config.toml
n_layer = 21
d_model = 256
n_head = 4
n_kv_head = 4
head_dim = 128
d_mlp = 1024
vocab_size = 8192
activation = "gelu"
norm = "layernorm"
norm_place = "pre"
norm_eps = 1e-05
positions = "learned"
qk_norm = false
attn_scale = 0.0884
bias = "none"
tie_embeddings = true
parallel_block = false
init = "normal"
init_std_qkv = 0.0215
init_std_o = 0.00332
init_std_up = 0.0215
init_std_down = 0.00332
optimizer = "adamw"
lr = 0.00118
beta1 = 0.9
beta2 = 0.99
weight_decay = 0.05
lr_head = 0.00949
grad_clip = 0.5
warmup_steps = 379
schedule = "cos"
final_lr_fraction = 0.0
batch_tokens = 32768
seq_len = 512
doc_mask = false
train_tokens = 496600000
steps = 15156
dataset = "wikipedia_en"
Each number is 128 + 24 x the weight over its row's rms, rounded and kept within 0 to 255. Layers, rows and columns count from 0. Numbers have three digits each. The size before them is the row's rms in percent of the matrix's.

# q: layer 13 attention query, 512x256, rms 0.0741, rows 392-402, columns 128-255
# k: layer 13 attention key, 512x256, rms 0.0715, rows 392-401, columns 128-255
q392 104:114128110150097133114090099185151151128146112097090201153140146099136140106144129097162119120119094137119136129116142100100119161107080109158109093153128143116129113149109141142125107109117091101128136090091107124119112144121129179088142119166124148106098125140128162124129132152122116131128140164172123160128082166098085102137158134127092181120100139141118124106096134079170109105080
k392 105:132126122125131098088113123172145162151071120113153126114114154138141134095141115149116140154116138114075128149137143123142136173142101150151129155152140141149106126118115144137091130151109146079160153169096145140140121133151140152130116159130148135089112139168063103156117119154076179085145094139156147102089149130115110106124107119115157138101145125148121103129125106080129144129104
q393 101:079180151090106116136136109111108122096096110145122150124111074147170147108117113121149125138123127111121135134135151114135172120134141084150126112142135123113111161099119140161153124103127142189112121158104109156149163180163133113133142090104133119151112120167120155134109132082116127145108170102157135138090108107164125097089146101126136149121061137134125156149122086136127141138139
k393 101:100129138129120107131107132147170108127141086136125127114115135114159122123127223131121145120065117139134079113113173146125119156156135125124152128131131121111156103101156117121134114121094126110156121153099139124115122163134134129137110147092124152118098150156139144088136118155129129141102146136091141082162116096134121161107081062157147114113142102159155156155069111110181140183136
q394 103:107142139084145084114142135137139116095128129116091120131125093142135111124143131117110118132121133108117119136142111083142142116100119096139138117158128145141165145142128134164082158193105148151129140100092177161141106155160116164104108095163172104149128119172144185145089124170121136103110153111108140124130126093123092117098112124113131167120123153136149173106105145104136118162129
k394 100:089078133102137090103151152113149135114114119158127123109101143113138134132107191147144177100122148089101109189109159103114117195184166139143109134106109124131169150118114161149097125134151139101149115134096107106112121110156099139127099121120123129110135156202115109096122118134115148133107106151089119136176121125121113173121126099131149111089124126130099178130127131146162128150135
q395 084:160188159143151126148158132151092085154143194098130160141152102104128120145127118158153142133122108134144143130107102165147106122129126136082123126160145093108073155107100152134122119102083127130125119135165124147180110161117148102106167103113108104107139113094124101119127139149160090095141164131136108152105132130164109148157116094147143141100101144146153137173097115115084144112097
k395 092:133132166118141129145133134141154112132138135121137130135158139139112123111111000116126114115146125137114180033131118124137097139111102101113113111147136114130131125125136124095127142086104149141124151095198130145116128133114135125129113128146122144139134142106138115114124130144172105131169146100127158122134106087152135136143159251155141096138141137140120115132102122117108148117137
q396 111:125160126144130131178171169126132096095182119125123110123097135169107102153115137108131095132172147126171135129147153161188148124109147103128149155108131108089133124124123146153100191113111149143142162171122111138124143119085124118132111048116149158091149120122117125144129126161134105109111130114135114108137143079154130130133117132126146156128101184142169116159124164114082115100120
k396 112:152167131100166134172142118124115118095157113121134132116129133137129140095096060129128122161155084116127128123149125110144087110150151071135105123122125146110172134119100105106143112118150127137125127111171136142140121134102142081111130124135125188141082149102146093134153105130135095156177157104155119102124127138125097129149175173132137122129145132174137134119111138098125124103134
q397 102:158129147135146116167152125131094117191158142104171137116142121111121179111065122118130154118141145110146131144103101104118121141128115118089089142147178074104137105122114162101166149120106137116149113160144143182174104124124127120158155129141090099163167118076154097112146102081151132095174138128085122111144133132148101144117152124146149153113110101123117135126166166104126129107140
k397 103:160141154144117119103125129111133134124117137113170152126159149091116162117102125137125115141137117127156123051124120167125134133099123119112106144113132161060141111149126119117150143101088145088101172104152148114122127118151114100122092150171093106126139092102140146132124109113169143135156111093100106168171105142172128162147138144103098130144114096117126133165122150116109154132142
q398 103:145085130167130140114081090123132126132112166107174141080136192101158174087175138149148171158125120172118133147144131092079097145145131157140138139133122134118129132115151126094156082132132115132108107113134148097116076146145152098138120190134135123174124152070127127117143132180152155099130133159089129121126122126141130126122127149123125084128184091146100130074123118133165136164130
k398 101:092118112133103121118122162141099125108134150137110110155133110116093117130128000138096116127123139113127210092120112137133143149064093116122132142155125120132122145142140149137121126111127159131147133118160129127098129133119127123120133132160131069109160111142126136147108122133155144105112132161118153176123109114095159101122156241097129171131131151111067090129136148125118160104118
q399 119:153115083118150147102125099152127127114056127090119135068123123090139147113121126114167146125113127097111122162148104091121196075173096146169138141167094142151164128137101152085116097188140157148110109090104152157158130124151155153123135111136103125150143154113170134127115115186117138113140126137126126108151134115123113149125150124142130125127131135109127152065112122159131091164149
k399 115:104077093136145126110141167121118144096111099139146128144120111114121145103145133146131154142096199124105109118150123113089133142136144156139155139139102121115166130086169179128144130144168112118169081139110136127126122103138108123121154123130126043111160150168148119101129133129128175122130092140096123143159120125138142114134056103164147093131106151117110141083139125147162078165126
q400 093:133104125162087130140123067111134134164152136114155118148113168085113125148183120142129133126170144117117144106102169175128094128144150145110137116122102138133132092101118125134129089110139085145124120137168122097108082141125160100171084133115113148109141141082101077094146150127146143134158109128159112143112127130110092119153127149106125103127129105159121095094138132116105162128078
k400 098:129103128132123143128123102113114138148133124110110120118149120143130126099144000123129112148144115178148202080139128135139131144094112089121108129135119124149104123134123125132126138120092122124119142132140127160128134145132154119144146131147159145151135109108111153170113119129150150124144112120117151106139125100111137105098154241135126153137137111137138107122129112096073131099150
q401 102:103114084128088102125131141163109121142115123120157170164162129096144095161137141129123130134137152074149140111097155087111170127143166143075107137174121105118154132109095130158134165136136106143125146154169116145164134117084136145137178110117094130127133093075154102103135101088139137158112131148139128134155080120160121137122142124162136128080164090129104121158143133119116078108086
k401 100:105106135135166147097132090143133123121103134119088191139122114126100137132118127129159101120123094121120117053096132111154104086131135134120112100119138172129113132084107140176120113140121085141094131123134083109098146128088158162131151149131099133127111148106168141121137135122169123172158123085126140107170163111142122177131175173165115121124108110140123067112120106091156125125152
q402 100:133137129132142138160138113138142151112106156123100121113142094107133163108091139094139158124113146118134115162146119130089142082126136125131156120143130103127077162140122173109189084175125126138113073170092100178130134113150144130088152118159111142129150159104129122182146125145111146093135123148145110104158093184122136141137159111146109128108108109102119159078130144162131088117144